{"n_layer": 11, "d_mlp": 320, "norm_eps": 1e-05, "rope_base": 23900.0, "rope_fraction": 1.0, "attn_scale": 0.177, "bias": "none", "init_std_qkv": 0.0437, "init_std_down": 0.00589, "steps": 9076}
Each number is 128 + 24 x the weight over its row's rms, rounded and kept within 0 to 255. Layers, rows and columns count from 0. Numbers have three digits each. The size before them is the row's rms in percent of the matrix's.

# layer 3 attention query, 128x128, rms 0.123, rows 0-127, columns 96-127
104:137136141145173125128125140110096120080167116101125152095132123175117139115088108134140130142147
108:143059131146153130119105121163136144142145133144105140150139164131165128166139131151116115127114
087:110144145117150136147109160148083160072126098128128142131125135128141122162107121093153114171186
123:120155102151131125135112140100139153119069132143159116114091140107124108130124092126093111158109
089:162141161140130132135145128140164119171133098115153122099112159122131127125126168137131137168077
085:151130124110088124082109131133151130125122181098129118107107106082107107111148104121088153083135
113:139075163114134154109118084163129117140137151151086149142146117127148090134140142126137155086161
093:103145106126145138093141171121148168123084156135131142130097150138086106131124062106110133131146
115:135082136123089159117136155178099153157143129134129166120105124163133145150146132180136137083114
093:127131132142106139131095109150103115187145153136121184135136099107119125177140114154138133119151
079:143130116117142107099192129124141142125157148120152110133133144136146079120147137123105159118092
101:127110144088137151133110109119140135111160101154139089140113145145140161123125137109166107127139
118:139142152126122109107130122120141125098163126128130160079146099121118097146143083111106139130131
105:124109095134132068103138156140143100110134150097144132143093128118113096059137098140105137121163
121:174122137161139149121159146163165126116105130133125144112143131096119097129133133148077143142130
103:133123140121146164144160153149144169099128140133126105136068177130149095127115113126089145128078
095:158106141099123112164183106135120118139121124130150077114138151140129131133106118124124126155130
122:106145128150133127095103086065142088096149129114109150092124129112130122116101158076119144131137
118:130103125093148146114111167146150108123159122147090131160158121155143129152150149161140129099145
103:136142125149166122167153148144126151097104114130169140120146129131134134142127096115152099182148
115:133099143109113165151118121151096131168138096111088111151134136168147161123131173144165129103117
123:132152123157143114134132148114150138088103159147131118123125154103122121142101098111126115187090
108:118144161161154107128112143129159143092094159169131139142131150108075090120116118104091125133129
113:091132155135114163142092140100143108125103114163138127105159145107087149150123107113155075159130
087:075109141089109138109137126123110214113131134104143118118137143145160174160153128148134105114100
089:158147142141131140090146131126163166100100124068123095097132145114140103112124138130094131128121
107:110141114149125135113151168122155125120063119121125099124120120139122151131158130152147088148137
098:116124139124115150083159142097162144091139146127149164078148125129124093118159094140120142141144
089:146126127116147125163154125133147136106125090160143132133100122125103092120154094126136168135151
095:120075152120123165138143137132126148162126112163117167165136143135106120169180115121146121129098
112:126135115104104114149124100125100117138123097100118125159171105155135156118142121084171080140108
113:157117123126122126198148157127105122112110136140108159143126148092135128148164125123128137173092
098:073113109127104135132137088111134143141134143120141143151155176128178143138132125139107135132158
088:122180102114109186142135158117124094131125092098141155139141102124105141133133179103080076120076
081:163127119146140114135113162105098148144119141130111157124103118134160149135103101087160136115160
092:137133090118109111137127148123121131093128149169102093119107113152115160157108102081165125162131
096:155177109148121096100119149123122142163137157123134105110113110128141146150115119146152139115116
090:099105140100101147111153114128121127107128133111117121127135121118135089122148139090114133146138
094:126113153126108145097154106153142102123164103091127146130138156083161099102145146139109116117101
093:104104114123173138178148156111115124119135152166096121129102168158142109126152125091120088167139
112:145100101085127145130165125137110122175145120142104118106113165116148109137121115158129129112148
127:128144142110099138163101129109127103134095146137109121160107135113153115122114129106127109157152
103:132100098137164086100182101157145123129186133116103151126136122154153115107133145117137147113120
097:144099124131136140140084145119112141159121075145155174177128144175129160138138127159166136135122
127:143112138094115144171109088128169103151143139127122124145120117135160100074128142119145124142161
128:147122101108104077168152134126136081126149156118087101117116125106143122158096152114111118152163
121:108129098133119142112113135142100103150157129124095107077119139076129105141115128154081118129147
103:114111146123125133094115125121146163109147110157140126092142146141155136133128060155115109130104
110:172149144158149091100144151147093158136120146140149136120123110185135102150111111106166136114158
105:099113122065112166144138102106155101125152124133113123132176128082140172104143147145102115137100
085:124137135123126173144119104122132099126151115094169153163124137112139102110171157141075111109108
087:185138147187124106106121151116102158124116148146116138137079109134160119146131108101155133134141
096:127132162113136146130127134153141108152104086111136145161153146118098111105103141168127114083128
106:163151124138126111090105136103097157134130160147142086081118095153110130154111112118159124141117
083:113094102150146107113162117138121149152135154122121117121121113159146119144135136090130145140143
123:167148110166149092103110148088099147118093183131153116113106114120106149169120112097139113136130
112:135098163131122139099137140106108206126119137130157127119122129158106136128160061122154116156132
100:111096171125143141103146103149137154136149153110158143088140142091096130144172111110107130124097
107:092126151164117107108141130106100119073146144101133148094145103139093141119131098117103081132150
118:129112144152110130065111104097101155120121157101176133065141096116091099131151085141131106116109
103:170131114123107137122086147117086085132071124124111126162115115109125085146140152134153139140117
092:201128097117140128139109143122103101153099124089093138146131092082129092143125146115146107152113
094:157132096135141104160125123114125102131104092137111139169121119148122117126133158107155138148180
100:122125131108118097149110115117128123105115137163102108151114140131111102102149125124153136132140
079:148112136159100151071122128143104085102114093157142142137139160138118141161107109115097106166099
085:145169127109131067096110168097115102126144127119119153092120110125137114115120074103140097183145
103:151073122117086164165167134130161184105131109129154105191135117139110129136150104179145143099122
105:127134102138109127117127152097162121119090178127119138141122140119102127104131149118097132112118
090:134117136136131095157102100185093122116161123148091122136099177124117142114078164134118137106123
086:117128143170149104080151118167121144096154151126129172121116135092139109155149122111112083133112
088:133129126097078146119156113162105128138120097111179113114128094123100121094152140118152130084135
090:108135123161180120114136147129155105073110162147119172130090139104121094138140109115081132141136
116:153144094121099132109169094155067157112135117092116110137144134130150133109133156120153132114089
113:113147064107090136167093130079111099131092120142114083110127129151127170125173139137142123117134
101:136115150134134127110191117182151178116162148145167122147096135104149109114074134141096148114141
106:078112123126137114151121155097166102141115091127159132178133133158134146130123117151150131113139
101:095120148142161137114108143115131158109131083112158181139179138129105113123143114152122124099091
103:129149154117117122106159109130086108113107175119074147070135115120150109140123102095127122161108
094:118136148083075144095113106142080114172165113148055098117111147126087143109102112127126132129124
104:115081164124087175108144147172125159149111118158175133111151153137118113108155123122177136099101
083:154074129150110134087122077136141155117162160129131117182127142128144151133116107134116138086091
095:131157113137171117139122131141078145115164127141129134107137129136153147116072135096135116135144
114:115116143125135167128162131125126132122127092085145149120147112131128117138173130121138112141134
088:141107130118103122118123160136190142126115154166141097128108098145135115126114111157157153139150
108:128134110100097138146104122105109120161130077109148094126145116145125123145156157146170087095106
112:121118135154129123116138141161147128132124195147111161148122126099123132118098117096103130133113
125:108119173159160104116127135140145119098126171150122179151108128107125124162122121100085124128126
110:103130144147170145133092172109139104109105139147101112138101149142103136160132136142108110133169
092:146103165173155120082151130168184166141174138156147147093118112120157105120155095132118145143151
094:135106166130125154077147131176151164145134138168142143077125166128106101137160121152091161114154
096:135161122150127112088148135139126142108111170121110134065146110125134124153155118123111105128112
105:140129185164154123108104139103148163139155130164138148076143090144129096167148077147143135177168
107:106098102117135101160094125070078119155130090144123113173154104144134169116102130145169117122117
118:122071109096082171114114123118091119144109081127121095102122145152121166101151161110177104132097
094:126155082112107119159146140089117121141084134133132128140142096137124160130143148108167113129117
104:147080112106123104164115122145072149170116073136117142139181104132130124102123140117187144109073
062:138144152135070187118124095103140115122100164132161141132116116103122140101093160111146121125158
066:167110149126134146096086152128146137128128102121119119139113133125132104169171150128109145155082
072:096099137145161138124135108153167165095139133114139153170101110100126130085147106132095112134172
074:091115117149145113180101155110112137138116128143107080104125112125109155152075107160137136114146
075:137149113099119124118115118109123159110184123134155102124157118120119176098121112146183121126076
101:081127130170135105149113162147146088134101159138094153132111157093126119165123140121096148117160
084:149119130172164133148156144177165137160116139128139187167121151118145061158143138109104091112128
103:102144132166133113170112142120144092133108151150105123117100148095113142157127130105091128144150
109:136099135167131135117180130121117196155137151100135149120120136151130139168130139140134113090116
099:135150073116078122147124107133118132129121125110148098160122121100120171132159150125127111138115
092:106115142157141098099158142136152142128151153128140137120105149130175092141105160115084168131131
086:145082148126112163114113144130106139142164113128146117154110132168136136146156111105137114097120
105:114112148143118117104110134141115116109107112166145122109139109140116119118128161154124135108087
093:153140141136147130139141159105141116131111134103080103083117128149127130172132147128112125128110
073:169151114158150145142148142123141096144104164133127143131104136106085104120118142113111110159135
110:130101180147149127144155149155167145166146171163139148121125167133136092163144102130145144116142
066:136152136163173099125142112137147147136131139142144143161127140133124100152153099131121130112134
063:075120097136081145170145104073127091114139123096148099116177130140139141077126178125102088120161
077:178157168137089126110115145139125060112091093108072137088141120136101102124166148137126090135107
076:118109117118126121163099142155132154094168142158148135127093112105107143131133076137163135165124
099:148120136111108144081151118130145166122128105124147115141146128170119121106168146097141082114098
085:084115123136153099156077144110129114136135164140090108109133126093141158137082127141160153129148
124:095118140180175097146096152130148098122079171147113145137119141111123133142111123120109144156137
110:131133118127147118172089161148109111101078160161078121119141139102102174127092120140167092148138
095:090111193144113137141136163131120132122139137136117165124144137116117110123143076127111116134157
120:122132174147163131135133139137164112110134148171120139109130153093104094145128136126090154147147
091:133145117165142143128133134162147083105106135113104137124112140098094141157142106115088103119147
081:151113179117114161119105168105121157168087136168112110068128113148127111127132111158173107137123
094:138093103112127133109129126101134118161143093124160135146096125162135149108180147149168102170137
095:104078133140147157151104103149126120124138145122127141166132153107112152148153168114121096125106
104:123093109114108122100124102137135118105145082122115104144118095133094121098150144109148095093130
076:126115107118146094160159149117114098144127125155146149176172149117096138084156138132146139162148
# layer 3 attention key, 32x128, rms 0.106, rows 0-31, columns 96-127
088:151109095115149127105133155123134116116121107131097130147132137152132145148145137179125122151111
068:107098073152094109103102132126075155143097153142138119113134147150151112174181108157096101127131
089:117123145127136135157114113136120123124117134140108150097114090133117122139065095105128131135146
094:123137114113113195198091086134148144133108084124081125155143159149143123111084132119135116144114
079:140141119132156077140107131143119122136116135117153144128106137133103129153132171140146140129101
106:114161137119125141107196126107133116116125110152096066099141167118145140083110155141123139114150
088:107145153072121138116132169151127110137158078109109135136152129119102125127099132156138133135137
128:137148115149120139206144161113136099121115128158103120101125157123129153146072103092121141147158
095:154109153124116117119113101168113117170152124090104165128153139145182152153081113148164148127092
101:158089130104093129100143104135093146174175157076118159190159096124164127173128159172111089108118
096:140178126125166150148110110066177105081091094135121110112172148106107136074095110094135098137132
102:121104104171104147109111136160117118111166153098172116105170137138106133128138098139126092110154
129:159087116105135108166126093144133117150152159066130146098176141154142159161096128085123089137134
118:146108117146081150131179112127108120166120134109148133154108160128170133139137156115132144093143
121:130142110159131133090148102135139166125127107155128134155093138140156141099170129117116138139114
106:128133137140128105129099144132138134140143104116105090069086143148106167120147118116116171210110
070:124146173106134125126120178138071133149125101147124131112124075171108135114100134115166125154124
092:181133135106147122107123182139168132111115117120113124143121127131132101157129126168156141151104
079:133103114128092082073151189126107135116131152122183129105095095109082110135178120107119128111153
076:122134099106099153166099132139113096100092125140075142105121110156089131142074117109120133139120
095:131109130126176120115098141161122141143128142096172152156116112122121105164140094140156105140151
080:110153120095144124150106148104136116129103110130077087078113146111120157126096140135135138146117
112:141167118128103111134143138105161108121102129166074082098091151133121148106099140108129148148134
083:142150111141110130098125150128145143088126124131095082165094160142134132152128150135151136137106
124:125155130126135101103123177106153143142121160128092114043105109115137141156110112134124166113130
114:132171111110154137068163111103122131101135086106124088112121185130126144150141114157088137147152
095:114175109135150152112121118117115160078075105169152148124085158107122149161138125146093169168115
108:117163104141158129141148153070130152127106142125107110086109123120123129104138112130168179153166
104:073123089167077125152129168101139145139132156149140149157153115089093135105137116136135123152172
108:080138106143091101071138166102099094120103138098143124124107147142085136131093100125096118168133
101:118107111103152157139106135129105092132110147165133160121160097101108089134132102149098110084113
106:135151162123111087139115160149135115138118168131101153170158108104079118155139158140155074124105
# layer 3 attention value, 32x128, rms 0.0952, rows 0-31, columns 96-127
102:131130159137152123137109108153102108159105131090115100131117125163134083109111149105120132116104
100:159180128070114154137109109148174166151147118110109116110127144175149108117134122113137141153121
096:167186082114116074131140161085173119148094138143122084128093164143132143125155110107103155156119
096:129149131105090105111104114093124121150124189107129112081169083103106127124124094087113155137161
106:107104157103154180134113161160085108124123124114113148122171156137078145144109068150160117152139
110:110149170153097101103097144162114080157101126119081144134148122161105132192162135102113122135119
111:107130170160135178121130101106095123159132101156114137123118093159113103131176121142103151165172
085:076125135144142147140172119162088135088143125136099112122095116118125148120123160144178116163112
099:142117152137145085108097141186082129117127132107136114123074125141165118107128149146142178136131
102:122132155154092197146142176166111131102163104114153160117148162106075114098097124146138120135135
107:129095106192108130107159095103163112133120120155150147150150150109135115099146162126109135100108
107:124146135134110119136158100134128108164082113144141154117196139134111106057103161107129126125167
093:155150121092156066129131152102169134111124101123132074112120140160089129111135136158136157133134
100:160119133130153145106179167118098153085156092164105129114138150123126132153100089155152164145141
097:115127142176113101118104067139107158130181156098144135106163103153102142151154110127097094146133
088:131100158143087116147095119119102131144152165120127163128114138138060126144146094099108159135137
085:131144082147128129093180132107138137094143146144170123121121135085094114134125152118087136141116
104:117079105129059113132106166121098162169135148119104142118108139103093159146127113142123155133121
103:114094169062132134147111155089139108126150123137110133144132141102175120152160116177068134109115
106:133162069086124167124131147105128148123174135115138102132101124122159139128123094142121151132142
093:115109180125137063115126120157110125126100129117096117131117133163121095153152100133141131127094
099:180158132081145127116161126119160127112155104131149147130158123116146159149150135139080125176150
091:128119167109151129141112135120104133091134103151160090112133119185119107119109173134161122145115
103:173162106150109159124175144178136134127108117118143096115161133093180081115118115088135131154119
100:126103131113165113145111152156136114124100118159079107101113124133086113155140135142144118132087
099:140119136134098146126134172154142144189125144140135132132123107103066109122126160116138167123136
102:119102093110156149117117154100117156150142134129122162141131115081123142176121147148112096136161
108:151124100141149117101141137100113094108119136137132138108148159172158094148106145118129105125140
102:152105141142089076146121128133121109069113123095124148115150131144144122159111155170121089138112
088:151126140156136135126129153110132159151120170112110122135160131123154177131102109102128115159142
106:155163176149124139105114107136135102119116110100140168155166139097088099188127138126117127150162
104:150104115125149120171165107081134147166156104126156163133145107117110140124122130126068196127151
# layer 3 attention output (transposed), 128x128, rms 0.108, rows 0-127, columns 96-127
112:130108157128148144147095061076174128144098108189114177112129152130146111140169102132143100102121
096:094108162140151102149096114113133088119089125129114119147093142149129137155112118123145116104107
097:097086161130137149122086137138080109126137142104097130101108140123115130148102110118147110119138
087:155130145112128141116145130103140100096103114135113131107114133118114121138148155135099109127160
108:159145134138147078138127133153123156109118134108108117130109127109127139091101166118135122115139
092:133145124121118167182136100125155128110137111116157120129145121132082108056109092173146102116138
114:085162143122090115118072129108175137105103099121165112125089147118155134095135128148146128097130
093:109100137110145152135146155120133141144085143124118125158103112101160120175131128124071133155113
110:135116131129156135149123103124155143119133139185120096132131151119164088123171109171117123133123
095:107078167120158155146140096106141107128153144188156119151150134116130123111177091132103107131097
097:134132138129149125155112179134146138156105171120115168121130140140114133145172084108149113133146
097:113134138127138121091122197123120130163118115101100114130096138121164143186101122082132143124120
094:161130126070133147124103130112116108106112132151148151138108157118121131163168125145115095108119
082:154102145128091110169120175157131130153105108127143172137125154136110130137088142167132124128141
094:084089150104132123104116163120155090106075102096076139152152096107090133146151136096113112142165
084:097079133110121118147131173185105089133100121124117132130113115150099163124111150082150123125150
074:177135112132117111129109178170116114130165122146146128145126130144140132102139130104099122160151
108:144073131093121123104131151167112109090119139100118132136122100112093118116152087117142112137153
104:128154091131155175133167108113115151111126129142165143097176126137124106137117142163143127120130
111:165108146152134102149121093142107129153136108112127152116156126133180111155145124130109121139102
093:094119183131145153145098070120187124113113086176118131121122107118138130116177141142138126092120
084:134135152144116107119134113145116136123142123127105082145084137114150162118100158117141171150121
094:157137116095130112130122178103127121149112163092141167128111114104173129189139106151157120122093
110:191150112153107113133111144136133100118145138173176155106117149132112105058158089170122113082163
092:151146148144116126106164073120095171128170129109162125139137119114153136125101126131101120135078
100:080124159106119159087091106120135117115124127183106130147107126099133170103172100133116116124101
101:095116148137111158147128104098132119147115154064106136115143100124140133136166111140170129149110
102:128148100134087079156114149132140071103128117109135132116174132157124123158129139132141159104130
100:127128118110159145138137100101150103135162149147135128126110116147126121133117117137123157179098
100:101114115127108119105121132161108071097124134112089093115131131137096158111121137087163145121132
093:118123075128136107110132095111093156135128091124144115126163109149107139089081103115138108135124
106:121134146145140105145075115114169122145122130134090174110099145111124127175162115133190106097127
122:161100119116090139099106115119130120163206199096107133130132110129101123109167105127154112143109
115:125108135093143133152133173071154103136128118151155134121118118120130113160094139137117149143133
108:156131113149104162184131108096125130135129102118158154151107130130105126107090112150103169115137
099:121136137113160156144160140125153114126115148081112123087128153085126143092124148090114101078121
100:101127167178119105111133167110128151090108140125128104161116105117138155151156150164135133110129
115:152140125120127123126125098136108159125132155121137132164155130152104152146131112136165115111142
113:129106134148087115143131174150108140121108115115162121139134153101114200107124157117115129077096
115:121098128131109174131104151156089133150118128103110081156074122135109112148138151125070158122102
120:153115114149112130129120100095132141134111132135123128166154117171127138162116130106135138127121
109:137142156116090114087130133138116132093141109135131113130125109138109143138177139128109116171114
115:136145142172119135110099129146105150122121120156139115116099161140101148128160110119122148133080
125:100121169108106148123086186119111126113137132121136104100105122131148117163149092097115136158100
113:136146092107147147158118139117133096140142112122124147133141133125134112147110162125142139133125
117:110149131126122130132100144134109129103113082125126130137117118080151106107120132158082113122168
093:132119122123128157130166184137135108132116143066107098104114131090125114096122155089088121099086
113:128166126120119101174160136140103091121128129126138110112094155095144136098107147128116106109139
106:164140114157165152153139158155098125157114119126142103091159173098142132083115141102086119085132
098:170183116122104100147151111163100104099115078130150072112084167163132128154158108109090137128101
100:143161104120153171145123121140139141109147111149109110139098173138083114150129140122152123168143
100:175105118132129137124120130110161093185104099142135139139149155089119147072095157111148089105157
116:143104142143118150128138179105099111149172153081109110159122123097081165112141158169173115112113
114:162108127127139171125106178138134147144122099125152114109101129097123121107105130130112162094105
101:090115116141123126128136150098174115120123110125116168104141105109135106096130144161150129167141
111:155164113110170086097091123099116106146104122132117118082164148109163119112143066122151097135119
115:164114101132132091104114094128111135146154135138097158134123153149126097153131093144174151149095
110:102143162126090137106130155138099116145151137112108088132148101137102180117162145106098098126086
108:135129142139081120091094128130094106107126111142096112173109103135095157112182120121179106115116
110:139132166121162084174106162091143120131092101130129127129171164098162129150095104142192115114159
106:082164119105152117155166171087144139123102120111110171166150114128132109132101157153127126156201
096:122155113072157096146180138097116096105126132136133127073144144095146104117121086125156094127170
125:135135141167098091113112124162100163113098140127143103153141110152121167136156124129099136140109
128:093141195145085145133082161107130088108117121132146155135167107134108133137119135109124071113132
092:143159079154147113101123153117128096164083148106122148160120120117149166155140137087124097115156
092:124122136130121095145138104090145100119101125140148147180124124151131157129162138109155073119132
103:123148158123154145119150084118105126138101125108102136145167155126099155134151158138157056086103
084:155141133114139133131125130131121124120122142137108123077110154119093135135116143148102109108158
103:133130117133088153152147091091084142128140121128139163116129090113122112139113134138137132193075
109:155149091147114085139132146123109140148121123105106102093111112094136123171058135107099189132137
113:126139100097171098159126124118140146142108155125124082155140116139100137129085175105105063113119
070:166115117138118139120126116094169132124129089159156158127123103146152110124152134140090134119185
080:145155101144120118144133121077133174119133120135203110117150070140164111133102135137117170125130
111:142120067170105084122123128116129078132120117072121146131125106100165129169162096097131122127120
111:126109144124112164127107172116132163113145135120102161105130165124137111125167070153110149123157
112:177084147145138131121112154115149125130129139138108185114120169125124106114200092131147099155136
104:083112102094134164128142125118123112094093077139162124154150135145109152135140167118151079071133
099:125137148129127136124163122137112146135136090181086101164056165163087108146136108124135163150149
097:143149113156142111137113086119116111129108128100105167104137125105130151157161137124081136095137
089:110157149136126117136169127162097087179107153103129122135118133096134157152120157112096111130093
089:125123149114133129132115130154096145138177116139120107136114145127101151143081161160102118120163
104:120103112137073111136116045132110166151094125147106129136173129089127159110159149122160080105104
091:082139111114110151136120099188099151148096146144158088147130126110109163069099165126140133120108
098:111126161076127168107103137132161117116151144156151135131138079142114112066115108154092112118160
102:111134115123145133127135120149107084126107088091126153184159098122123140153133184100102103111131
110:157139144124135136146112108100109166133166102117122086178146163173088129118109146114147115117097
089:093087096130122095118090148080144126131117102159097127130128128111101152141172107138166115098134
107:112087134105100123080126128165132120121107154147096072148081149149098105091140096081163120143148
114:157136139114134165146135146138108072133125123066146131119152141143107124132127124128133085127087
080:154164069139154103129127141150122117149122123119114144150132187091142136147115137143129110127138
099:112116145104103144128095105099123127104147112119138164136153084137164139121163136098138147113137
107:137129190118115164143131104173127095110144141140121137122115124111064086126154099129151151156104
099:115091136131089077121150108136092124093119115115166109178145145106141155140071161127151143116153
092:107145130109144108123158119148109085135110163108120106138089155092138140147141132069142107161109
095:139125126160130082146141097117091166175123165126110139101149122109136135120085134099118142129103
104:133158103144143106106106132107139118110113160155102153138094143108138151119152111116123103095171
100:173129116130129130120089086116120113125098091153117168115127148155124159141176147089146077113132
097:086119112131103126102141127126114118140141089094126135191126115153128143131146141081154086092126
087:074138124122135117094139113128089134136135108093115125172127129116114155138113125066146067106107
107:146138146130127127138143122127143113101100136136120142077120142111118127127129147161119110128134
089:130099110093140116125134137140114110119162154112133168138086152155076122116082151128158127132129
101:137137140137124124180142142112111140126149151126148085131094113123143097151102115157114202125160
073:129149132139126151156167113121123150150136121089098110121148112157126145139090185120110117106110
089:136126115156136136105127103128155129115125120137127124114146126117107139108119144154101112078128
081:095117142120127170129124143121128196137131125178162098130129148114146144106138137164127130102080
083:164083151123153123113141121115119133115137128138124098174133141164132128088178102104145102145119
099:128107126139145146145079174134155156139123155132118173108134110107146123124145054127109149113128
092:175102110127148117084112124110163112136125108098140173120120096133133105143175121132143120109135
101:120121083136137115139126115124142137115086092145149158168125163147105128113133133097163082082124
080:115105092123138128165173113127185154151123129152106110112120164152113136147092130159134094154131
111:109124113141106131105140128159134132102107123109112146103129110121134151125144150107120122134137
088:090145141114113112143154129161081120147118148097090130143152122121129154153118160083121102133138
079:126138111177133139149130114149134146129111137139092111122125126102128154154095158160085136133128
080:086137110163104151096148118155111164099135130133122121117105177111103109084164150136151117118107
096:131148133157110134156147108141149131110107130134187140141133118141150094102112113171160151131150
091:125087098172116132116107137127105095148117069131080162093144132112140149116141159144126117090106
095:165138108159134128125115083119110146131106091127118161141140100170114142154142173082157086111126
087:080136121131123145078158085156136109079132146076115098154110109116110164094081174090102097133126
085:162113116139134099125148131107175126131101117096097133136122160154117158107142143127147087100112
093:162107130136100128162122087130132122124129152157147111157115146116082104134139084148135119123124
090:150132178114141119142128139091117117090113134136172107124137147160136107134114137169137156144113
096:151150125148129156147120094127136122105085112158098151105144155108137112118165108155133103116117
090:154142126111119155102122106156106119119166136083125122073110114150124170118144134109132119143114
085:124135064141130137170138133093156142150112153141150127156117089129145122133129158143166147135129
090:093140111128156146109110151124099163119126159109127087207100163140120126112095125078165121114123
099:079134126080121139104138132136099109120138134105096109176134130131124146141166138058146091161139
090:105111125104118111113123165113102147149165150131126125112104127131154112143061084097129167128137
081:105139089117130149117115108118130107126112085113112180109117139101112133155175096117155088106114
# layer 3 MLP gate, 320x128, rms 0.138, rows 0-30, columns 96-127
100:125145134153122091117129139186140140126139090110101190153173120141105134092097124139116137130129
098:095139071137117140140107125141147093140117113133110148099116105171102188120151114131109141143119
106:101150160074112137145127119133119147132110145099117166105136087117156096116136099143119152121108
098:149157097113064169113127118155102149188124107113135098129149078138131128090146135145142132121102
093:110108116128116149124113121114164120087135138089176151150104143138106091084141133128099136087104
105:150104122094143126104106108117132121123153129145135094091154144136142166133129104113123083079107
101:094106118128163148113118126125165170147094103095106118101182090145135122120151127152154149118110
097:109136113128126160101133138142114133135132135135157143101118109200147136122108144155135174146098
094:149116137135140113112150109141159110074141125122110148124114130112114111131149122199122127117124
110:088122118132127123123125140140139131109093128095192163103150095194166129128148171163132096116123
098:121128125158152120059136104152154125126140097150088113102122131103095101129171099151194107140125
096:138097168128129146113192114135139132170130146091119133139128103130127099109124144172095088118128
109:106103134134145129101145115118134143123151095139127132086148144148181135127155146139169122150117
107:129144111147089158141128128146135150130158124114144134105137092123140118125125127146106102100128
093:127121133124159154065109122110138117151089079092111072072086124123097113133121117133134134107077
089:124107110126084131129108114133091139124121122103158091104123169139126117130097141137082093135164
102:134129111141099132090121125132125144136135123144129107112151112105129119172148092178158113142108
101:114111133108099142102114132144092127111147138129191138113147113144115103142114138158115111102100
113:141097116102130174078114107124129128150163122095120137084166068126152137127149135109149124135155
093:096155148094149161113141148156106165105128173127061130118165185162134139089126121159139165102080
095:124092156102123133133130138099077167123147143166114160144144147149084101132127155142143132079118
096:134108153147077160100131119091103127129144096112169148134168104129134106111150131153149129100086
101:101143171125125104094109126097070092122139145096134161132130097158149165144136139167163074147139
105:127110136135162150138124096174121127138138116135188123093129135177090103113145147143147127104131
094:103120133116133117110107126110126120126129117120147151170166087115111109129133107167131073148132
103:138141115104113124124161122124128189152117116133118123150160094137142091120141113129092101138120
100:111108126091105138131131115114097130125123122128166100111114047112113161156176103157127137123114
102:136122116102137094107150081127094167081112113153139123102154119114160061124088148163136132090117
097:126115114097124157130171099128156210155141122139133103146162147099101154118148134168111135131109
103:121136078150095140105148085137131121108202106122112129130144082120122136098170122178105116121100
112:173145121129117141101096107107154149109125094098142147132086124136152116132161122172114135146068
# layer 3 MLP up, 320x128, rms 0.126, rows 0-29, columns 96-127
105:177149123127143099143088136124157171120151157139142091150127146126135141122158179127121126129116
103:150141134136093111159126140173141151137103186167116135089130119124147147147110113129120163130135
101:149080170146160125127164122138113065132127139110107121099082105159100139150191102086115110090130
099:114132099118110114157144113123144158131157122121137137099180109134103142141117105153115122129148
096:136123165152116086138176180133114058095179115139101118158142114145154096137128140132098135112136
102:117179078157104146139127141137146168124149075107153120106098136125098136148104118146120109143129
103:144124138138109121136111153152085119172118166124137127096171131106130137112143094106108126139085
096:146103109113161108128087123148166140088105129125133144157140098142177115141156134149128138141134
092:180110155136138133104120129157150142106180114126108118164126092129122132107140119114148114184114
098:130166108120158148107106144114160107136167102125101109156149131112141111136092151143183134122098
100:171149142112119110128116134104128128135140131115151164091100104185107131167082133136130093134124
091:116113126136099137147136110143139173119109144128098127135147070109119136117124160120104121157144
110:175101119116116136137144148112161151136140122160128128151105149138120108128166101116150127159115
104:156136109148146128119153122143137150135100123147134186123110153116136148089125151177117116130130
109:143075154139082115135085107107150126110103114112137127138118160140116084104148099126131159167095
089:129115132124119150161145148125147125141153132148135104115115163122178120142105142121145075108131
095:087125126155136104182130172082111151143107159132176117133126112106133112120089127090172108122129
098:137126143140121111087132119113162120094148090150084154143118122120114127066117167096088123151145
113:114128152109079140149148177055122109090114129121131144116139085124129127136117116125104144121105
097:177128137132183180137107128136133119127123114141127123133144137069106136129114122147139115100125
104:166139176162078114120130143142129146097098152106111099119114144122147160109131162156126128120127
104:124126150086166123087097122152128101139159129140149115108107131114176103138153140121126144161111
093:157145110123107145103150136161139117144130124105107121155129156092145121184142119159146073135152
105:117112150092111126088132103131113106173096121120109102126088126120132149091098122115149127140124
105:106109118136139135140166114149086153161134116083149142056143116134128166085169160122143124116133
103:126168149151144084162137117137143116119144129149094158107098140131164130077114135131121095119127
100:174102154135122121133130133108093112147105128121159101126092123119067159118126121137110075129115
102:149150080144136116110133104140149094132182111101166105093111125112135106126089126132163106151095
095:087102152132111155119136118158118198138117124143136116138134154129110138144153167139114154092113
095:158171141152099074140164091107185139118132104087117078138123103094112111093151134119115102124129
# layer 3 MLP down (transposed), 320x128, rms 0.122, rows 0-29, columns 96-127
104:153120124110126136099109138111112148136105122157173122153135141124125138122165139111072127156127
104:133135128144115128076111132119126126154129137163123139089148106152145170119104092122127148117168
102:115109124108144106126093166089173138128152097163151153095104135105083125093120134144136143130121
097:121132085101109116109099102128120116124134073126150099142134105118082142117118111162143128136141
096:130145136091156097095117127118152136133153120199069118142157150146124135162155141129109130131112
103:142086114074150129132124127163142143136154139126136155130104111161099132121112173123125169137122
104:139127117133117110112137119176121139086116148141098105100145123076124105094153129090109118098136
095:145167118119122135107121146114166097151135130105101102139163105099119120134137164151120139121111
091:151146090121115118132128189115114123130113157114151136100130169115153124129084173114132087117108
101:126143189138125151079179148154136161128113087118136120100111096150092162153097182131180118106102
099:113099123123140096184138148082128171120123101147142118118099162144150131152146154155134124120091
089:116115141118178146100128165143162136107134151107117137131101131117129138135086134165126100161131
101:155126152148131108125133133105159138117129114115129085118146168169106112154140140150143131114168
103:151116143175121110118118146076092057147119136158163101092102103117110120137101113147095142097135
106:106148126117081099095118087149124101109111118120108148084133108127126150108130095120137125128161
088:108090122114134090124093132101109096095138131115116162161149154144094151118128122131112183110125
098:140173137087090134123120132142131134124089095132148112089103131150085133183174109086113125158140
103:149117143108115135109118134140123160155091119118111167111116096143106140122131105144146126133113
115:140114114127103125166143111083119101072127113117102116101119113130104119084102107099073114122128
099:148124140100148110157141082106103099135180093111130115087163132111105161139120162145120147114137
099:131109113149148110116137123107126162098115100137116171157148091145094082129132123146143098079092
105:117086149122114180101126121130115130108124118094132119104122074115177134144127130128130158153122
095:110143098095121155122124103145153115153124121178089127141098107148137128116159153122149144108146
103:123129113137166104118127105091116147125119135106163143126138127126159116109098092106125141128154
105:100098127105142136093080122104112116132140090102139152142173111164119087129117131141118131126112
102:143110118146185143123148143093109140135137092119129089133136122086105147109121142117138143129147
103:166066103125082161159144138108124088148148145188104116173131152129124144121116107126151133150160
103:144121153132143152130128121123135124173118098105114102113166142150134141185127140124164181103096
096:122137176102151172109149155149121103122147099145125138131138179100154126156154134136134141127181
090:118148115126119095122132113150125160112143162096131136138134142108128124151103092150038125171113